From a checkpoint of a small transformer trained on Wikipedia.
Size: width 160, 2 heads of 64, MLP 512 tanh GELU, vocabulary 656, 3.4M parameters.
Architecture: LayerNorm before each block, biases, tied embeddings, attention and MLP in parallel.
Training: a variant of SOAP for these matrices, 123M tokens, 3757 steps.
Each number is 128 + 32 x the weight over its row's rms, rounded and kept within 0 to 255. Layers, rows and columns count from 0. The size above them is the row's rms in percent of the matrix's.

# layer 2 attention key, 128x160, rms 0.164, rows 122-127, columns 80-159
size [131 111 126 111 129 115]
[[122 112 139 132  95 131 142 108 160 180 181 186 142  89 110 152 119  82 120 144 131 104 153 126 136 168 165 126 192 129 103 108 103 110 180  87 114  78 150 153 115 140  81 124 116  87 104 169 134 130 171  92 100 117 130 116 144 159 141 168 166 108 144 144 144 135 140 108 186  93 120  77  76 161 160 155 170 124 100 145]
 [117  99 188 158 163 136  85 134 182 115 128 112 188  82 136  94 118 178 128 115 164  39  83 102  85 128 117 135 106 201 131  98 132 167 113 115 147 132 168 116 102 166  80 174 101 145 142 102 105 128  99 184 110 161 117 166 116 168 106 131  57 136 122  89 120 126 105 114 143 139 138 157  86 107  78  88 117  89 192  68]
 [164  46 191 124 117 123 163  87 191 104 112 110 158 155 150 131 118 161  56 110 144 144 121  59 110 137 127 109 146 161  89 171 149 145  90 186 192 107 154 144 131 146  95 111 119 160 135 127 180  82 163 152 141 121  77 176 122 110 171 161 176 126 161 123 150 168 104 124 119 161 139 139 102 127 135 173 116 166  91 125]
 [ 72 189  83  99 112 111 150 152 158 101 130 117 126  98 123 145 185 124 120 160  93 106 163 106  70 120 204 162 130 127  89 135 172 134 116 114 110 107 105 102 105 130  68 145 152 155 173 144 150 119 104 148 165  99  69  92 134 135 144  95 148 131 147 199 124 105  99 159 134 174  70 127 182 155 130 134 152  38 145  60]
 [160 155 109  68 153 123 133 143 155 134 120 156 156 107  96 156 152 113  94 187  97 112 141 149  84 152 170 123 124 121 166 102 107  83 181 162 123 113 161  82  83 159 146  72 142  98 166 143  96 126  66 143 167 136  87  87 124 103 154 133 125 108 125 128  80 142 115  98 125 152 108 190 220 184 179 125 123  92  98 149]
 [124 106 159 131  81  82 135 140 137 144  99 119 128 114 120 165 100 127 136  87 103 135 152 179 106 160 137 152 123 133 162 174 169  91 127 134 152 145  79 137  73 168 127 163 107 124 126  99  41 160 150  90 136 124 161  76 150 176 106 164 205 160 116  91 144 145 155 158 214 152 144 163 121 128 133 151 132 108 142 128]]
# layer 2 attention query, 128x160, rms 0.171, rows 123-127, columns 80-159
size [119 125 109 129 118]
[[167 156 100 121 145  76 166 168 142 132 158 200 136 146 156 163  96 127 116 201 135 161  90 139  88 120 114 126 135  76  86 106 112 231 133 159 130  63 129 158 138 137 128 210 137 150 155 102  70  79 137  90 143 112 123 104 111  67 135 114 158 105 177 112  81 147 104 169 107 162 166  77 212  98 167 127 163 164  82 119]
 [172 139  77 153 147 118  63 130 166 143  76 100  81 103 125 130 136  78 151 144 133 127 154 128 145 125 165 120 136  84  84 106 142 163 113 118  40 124 139  91 120  88  97  97 150  91 123 184 121 146 169 142 146 142 129 100  90 118 133 107 114  84 189 124  96 108 121  86 103 162 152 131 126 107 110 128 156 125 153  76]
 [ 92  79 133 154 111 195 180 116 142 105 137 165 163 137  94  99 154 106  88 174  91 179 133 106 113 122 145 130 134 105 118  98 124  64 120 117 163 167 165 126 156 163 131 169 137 135 123 138 140 149  97  91  89  90 124 166  86  76 107  83  88 150 118 126 178  81 131  67 102 137 147 141 145  98 150  68  71 162 123 149]
 [ 31 123 182 180 202 121 129  65 117 134 123 103 157 130 160  95  90 106  71 133  70 141  79 154 106  99 110 151 117 139 112 116 160 101 101 138 156 129 142 183 119  93 138 184 126 147 108 120 117  70 154  71 156  76 108 163 120 145 155  96 126 140 132 168 113 102 150 145 132 139 130 101  85  93 165 194 108 133  98 134]
 [ 76 138 165 186 139  98 219 179 128 122 165 147 188 151  94 172 202 112 131 123 155 109  66 100 126  63  77 132 150 137 113 137 120 136 139 165 176 106 142 126 116 190 129 138  73 134 186 129 123 100 126 128 159 131 130 135 120  89  97 129 110  78 112 169 126 157 130 128 100 101 138 126 113 137 111  77 168 181  90 161]]
# layer 2 attention value, 128x160, rms 0.21, rows 64-78, columns 80-159
size [ 95 114 100 120 110 108  92  99 120  95  98 113 104  93 108]
[[ 78 141  98 122 113 109 137 169 139 138 111 131 113 141 135 116  82 111  68 166 138 110 151 117 106 183 122 122  94  79 148 120 106 115 158 109 142 162  90 185 138  73 101 153 150 131 130 121 138  75 128 133 150 111 148  95 112  80 103 104 101  94 154  73 138 125 139  94 124 152 157 121 137 133 179 165  83  63 115 180]
 [ 81 102 161 180 121 150 106 127 144 156  81 125  85 132 166 164 156 152 193 105  82 140 129 125  82  94 126 172 155 142  94 165  99 102  50 155 162 135 147 163  89 184 134  62 157 141 192 137  82 103 122 100  77 118 123 127 164  77 130 100  80 176 138  66  80 162 131 182 159 136 125  95 130 145 131  31 133 187 100 132]
 [ 76 131 129 126 172 116 143  77 145 107 137  83  97 164 116 133 164 139 108  46 119  88  95 107 117 132 145  93 113  86 120 125 187 102 146 156 135 102 150 181 197 114 120 184 143  97 145  71 188  92 120 157  63 167  45 155 128 121 179 107 171 173 136 155 182 154  88 123 173  99 118 141 135 143  74 177 123 184 103 126]
 [189 122 136 127  99 102 128 189 166 139  75  61  90  92 127  84  93  77  90  49  69 123 158 152 115 115 133 121 119 156 116 133 146 113 157 155 109 176  80  96 145  88 130 127 104 143  78 128  94 128  70  78  78 118 167 149 173 141 177 147 153 120 115 147  83 100 154 127 207 115 136 114 171 125 118 127 139 123 163 136]
 [170  68 131 121 114  83 156 126  96 132 176 100 120 144 191 140 156 155 169 132 185 161 144 107 149 142 146 129 125  78 126 120 130 105  70 173 117 182 184 153  51 137 112  95 157 112 114 119 131 165 129 100 128 143 151 122 154 124 141 118 150 111 126 158  71 119 136 153  82 116  79 140  98 127 138  89  65 100 100 137]
 [149 141 144 107 205 121 125  88 112 134 150 125 131 150 143  96 102 113  80 136 137 143 169 139 131  77 114 121 140 154 118 195 127 191 101  62 114 114 147  78 159  79 125 113 191 142 158 167 139 110 174 162 133 141 117 100 193  83 103  82 102 180 117 102  92 116  97 137  81 152  82  93  45 186 139 134 130  92 116 142]
 [140 142  92 135 130 121 150 137 121 158 112 150 151 123 163 125 121 168 134  71  87  91 128 107 189 108 137 131  94 152 112 121 132 117  95 161 169 139 131 140  87  79 150 126 119 154  98 151  95 185 111 133 150  94 118 112 112 197 163  87 135 100 149 167 177 174  77 166  67 157 203 117 163 142  90 101 116  74 119 106]
 [ 78 168 132  99 131  98 151 138 152 107  94 105 144  79  96  93 164  78 201 124 122  98  80 165 119 153 180  97 129  92  91 126 129 131 197 130 184 121 108  90 195 134 105 110 106 141 153 127 124 109 148 194 143 159 122  84  73 165 156 131 137  80 123 127 125 141 147 125 159 164 135 140 128 172 125 178  61 116  90 166]
 [124  84 118 116  64 131 137 165 104 120  79 109 123 119 150 113 209 168 131 114 121 153 132 156 118  89 143  91 134 135 116 132 103 118  90 150  50 166 117 111 127 134  65  98 131  89  70 132 135 154  94 177 142 148 146 129 102 108 189 188 132  83 108 159 126  99 127 120 160  91 116  89 142  93 137 118 108 129 118 146]
 [128 138 195 168 100 106 106 153 153  99 160 133 147 140  85 115 146 155 147 129 173 157 121 152 152 120 114 132 143 127 159 102  86 125 128  72 123  88 169 120  97 140 139 122 127 103 103 140  57 114 136 134  98 127 201 100 113  87 195 189 103  61 163  87 152  69 207 176 135 170 122 141 172  86 154  99 201 161  94 156]
 [208 116 135 101  96 142 128 117 151 111  71 114 147 118 137 112  97 134 144  76 115 136 138 129 107 133 152 191 101 122 182  94 151 201 112 162 199 141 217 166 112 131 185 117 181 124  93 169 182  81  99 128 107 149 117 179  96 117  93 152  93 203 125 106 112 109 192 133 126  94 104 118 115 166 149 124 128 125 150 126]
 [100 141 182 141 162 111  95  98 128 111 125 129 158 166 135 129 182 167 125 107 131 125 147 164 157 112 181  96 142 105 131 147 160  68  91  96  90 132 161 147 102 139 103 148 164 139 106 105 112 156 117 109 105 172 105 144 140 166 156  73 110 118 117 196 108 139  85 167 164 122 178 113 116 105 107  68 140 138 108  70]
 [109 123 111 196 122  92 120  30 134  73  89 171 138 142  97  97 142 150 146 169  85 129 136  72 142 160 200 112 138 133 117 101 111 138 145 164 128 126 165 143 139  85 174 139 138 103 143 107  74 147 132 156 108 156  82 211 164 144  74 138 128 159 116  65 165 126 211 102 159  89 108 104 191 120 146 102  89 159 108 125]
 [134 114 151 132 126 135 132 135  81 124 185 105 140 129 153 165 141 106 110  88 115 144 140 160 172 120 124 146 100 128 127 129 155 171 125 134 130 130  98  98  80 138 141  80 155  81 130  84 125 131 122 140 136 109 176 183 217 103  77 100 174 240 113 137 101 122 161 170 177 120 114 142  88 117  77 118 151 175 160 109]
 [187 145 129 142  66 139 135 159 148 200 141 150 113 106 129 150 130 135 158 153 151 149 106  90 154 121  92  98 150 120 196  88  85 151 176 138  72 171 116 119 137 187 169 158 146  58 107 111 119 139 176  68  91  79 138 186 114 146 140 158 172  78  87 136 119  90 108 119 114 152 157  92 119  91 165 123 107  83  86 138]]
# layer 2 attention output (transposed), 128x160, rms 0.205, rows 64-77, columns 80-159
size [ 97 119 103 130 118 132  93 100 122  90 106 122 113  97]
[[199  75 179 152 106 165 141 134 128  41  76 145 125 157  61 159 146 138 111 162 146 129 108 149 159 103 177 139  86 148 149 141 106 137 136 172 130 147 163 157 131 137 141  74  85 142 120  52  98 140 128  87  97 115 136 146 172 119  69 135 141 173  67 102 122 109  64 117  58  53 116 136 164  86  97 128 167  74 143 108]
 [144 132 125 100 160 127 154 136 101 199 165 131 185 109  85 154 116 138 127 110 167 190 122  87 128 156 123  79 115 123 171  92  82 143 125 131 117 104  64 155 130 111  99 223 133 115  33 127 149 115 119 131 195 138 163  96 156 196 149 163 143  48 128 136 152 151 135  87 146 124 140 166  94 129 131 154 104 149 153  98]
 [153 168 129  98 149 161 113 123 137 128 136 151 151 139 121 138  99 133 172 183  76  69 130 145 137 104  91 123 170 103  96 119 121  83 135 145 109 113 115 172 198 132 164  30 133 128 131 175 124 176 143 103 135 142 147 179 109 143 105 221  72  83 164 116  48 115 131  70 117  97 132  61 153 104 122 114 138  95 148 176]
 [117 105 136 114 120 123  93 148  83  98 126 156 123 158 163 165 121 137 124 253 186  75 131 125 145  71 186 104 133 140 137 171 110  93 177 124 125  64 181 121 115 155 126 152 172 119 182 141 120 201  92 164 152 146  98 102 127  96 102 144 149 179 136 128 131  79 110 110 104 106 103 117 162 124 161 107  46 145  97 129]
 [122 101 142 166 158 120 107 138 173 115  50 159 179 125  60 140 112 142 128 127 147 130  87 107 158 128  79 111 152 122 125 145 159 185 134 131 167 154  14 129 172 178 123 123 124 133 129 103 128 136  88  92 138  96  70  79 160 177 112 154 141  80 160 113 166 152 105 139 159 152 163 124 148 122 102 130 129 117 137 111]
 [179 121  82 147 124 208 108 134 152 124 171 133 121 127 127 103 142 112 157  80 106 121 138 118 140 154 119 111 128 106 150 107 140  91 152 111 110 219 137 130  63 142 153 138 145 140 187 138 117 138 197  80  74 120 147  97 103 126  99 127 112 153 148 101 130 132  92 128 138 168 181 160 145 140 134 136 161 132 100 144]
 [119 108 165 139 161  71 140 171 173 155 162 119 141  89 106 141 124 116 107 163 162 184  93 132 127 102 110 128 155  92 146 136 118 143 116 119  78  52 164 142 164 161 189 157 118 163  96  97 148 119  84 160 135 169 147 157 124  54 112 178 114 142  79  81 145  64 123 132 102  91  76 128 172 115 122 107 134 105 152 118]
 [123 128 150 120 126 148 120 141  73 148 134 126 129 170 118 130  55  69  64 128 163 177 186 179 139 127  79 149 157 109 140 128 126 134  94 172 116 139 114 159  65  86 133 145 171 126  32 101 112 140 107 154 159 132 108 187 133 124 108 147 133 139 118  99 153 161  74  81  66 138 132  43 129 149 123  91 184 138 168  63]
 [203 123 137 120 157 105  99 146  90 137 138 175 112 156 119 141  86 100 129 128 125 118 151 158 182 133 120  66 152 113 154  97 101 172 147 103 185 119  82 101 121 153 116 133 103 191 103  92  96 134 103  91 132 100  84 139  76 125  28  85 159 144 165 125 154 147 129 163  79 147 115 138 136 153 181 144 177 151  88  75]
 [135  98 127 115 128  87 190 133 144 104 104 136 131 139 182 111 155 112 143 135  59 144 103 100 102 128 135 116  94 146 139  96 120 120 156 180 162 146  91  87 105 131 107 148  78  82 152 130 205 124 130 142 143  68  67 156 148 137 102  80 144 216 103 150 125 139 106 129 105 120 147 139 170 173 204 176 122 144 160 148]
 [ 85 124 127 147 154 151 102 138  97  95 138 142 108 177 160 164 169 156 186 116 121 107 130 106 149  69 127 162 158 122 122 132 186  85 153 135  94 165  95  54 170 124 112 135 139 132 161 112 103 145 120 110 158 109 130  53 197 148 156 100 159 113 131 117 140 159 115 138 190 142 145 165 103 124 147  85 103 156  97 135]
 [194 133 131  99 147 102 143 125 179 170 126  81 159 101 119 139 140 119  95 136  96 129 160 132 137 128  86  98 160 108 131 112  65 151 149 171 157  74 103 173 122 123 134  82 132 149 106 146 126 137 130 150 197 125  83 158 132  90 170 174 110 105 144 148 109 120 150  98 128 136 147 125 129 125 147 177 143 153  86 103]
 [139 141 105  91 156 136 114 138 107 154 204  86 143  71 144 201 145  73 100 105 143 145 145 144  96  70 111 102 134 141  59 130 153  65 100 157 129 125 136 107 143 147 103 141 143 141  95 105 132 108 149 108 173 100  94  96 165 179 176 135  90 121 104 119 109 137  71  95 129 140 150  87  70 137 184 135 142 157 122 102]
 [164 124  90 154 147 181  96 127 124  81 109 188  89 137 160 110 155 147 134 134 130  87 136 133 116 103 163 101 127 120 119 116 165  98 172  77 100 194 162 129 132 100 130 169 126 160 182 154  80  80 151 121 155 167 122  27  77 158 169 143 124  76 158 120  52 114  69  73  96 112 213 107 155 148 133 145  97 113  90 133]]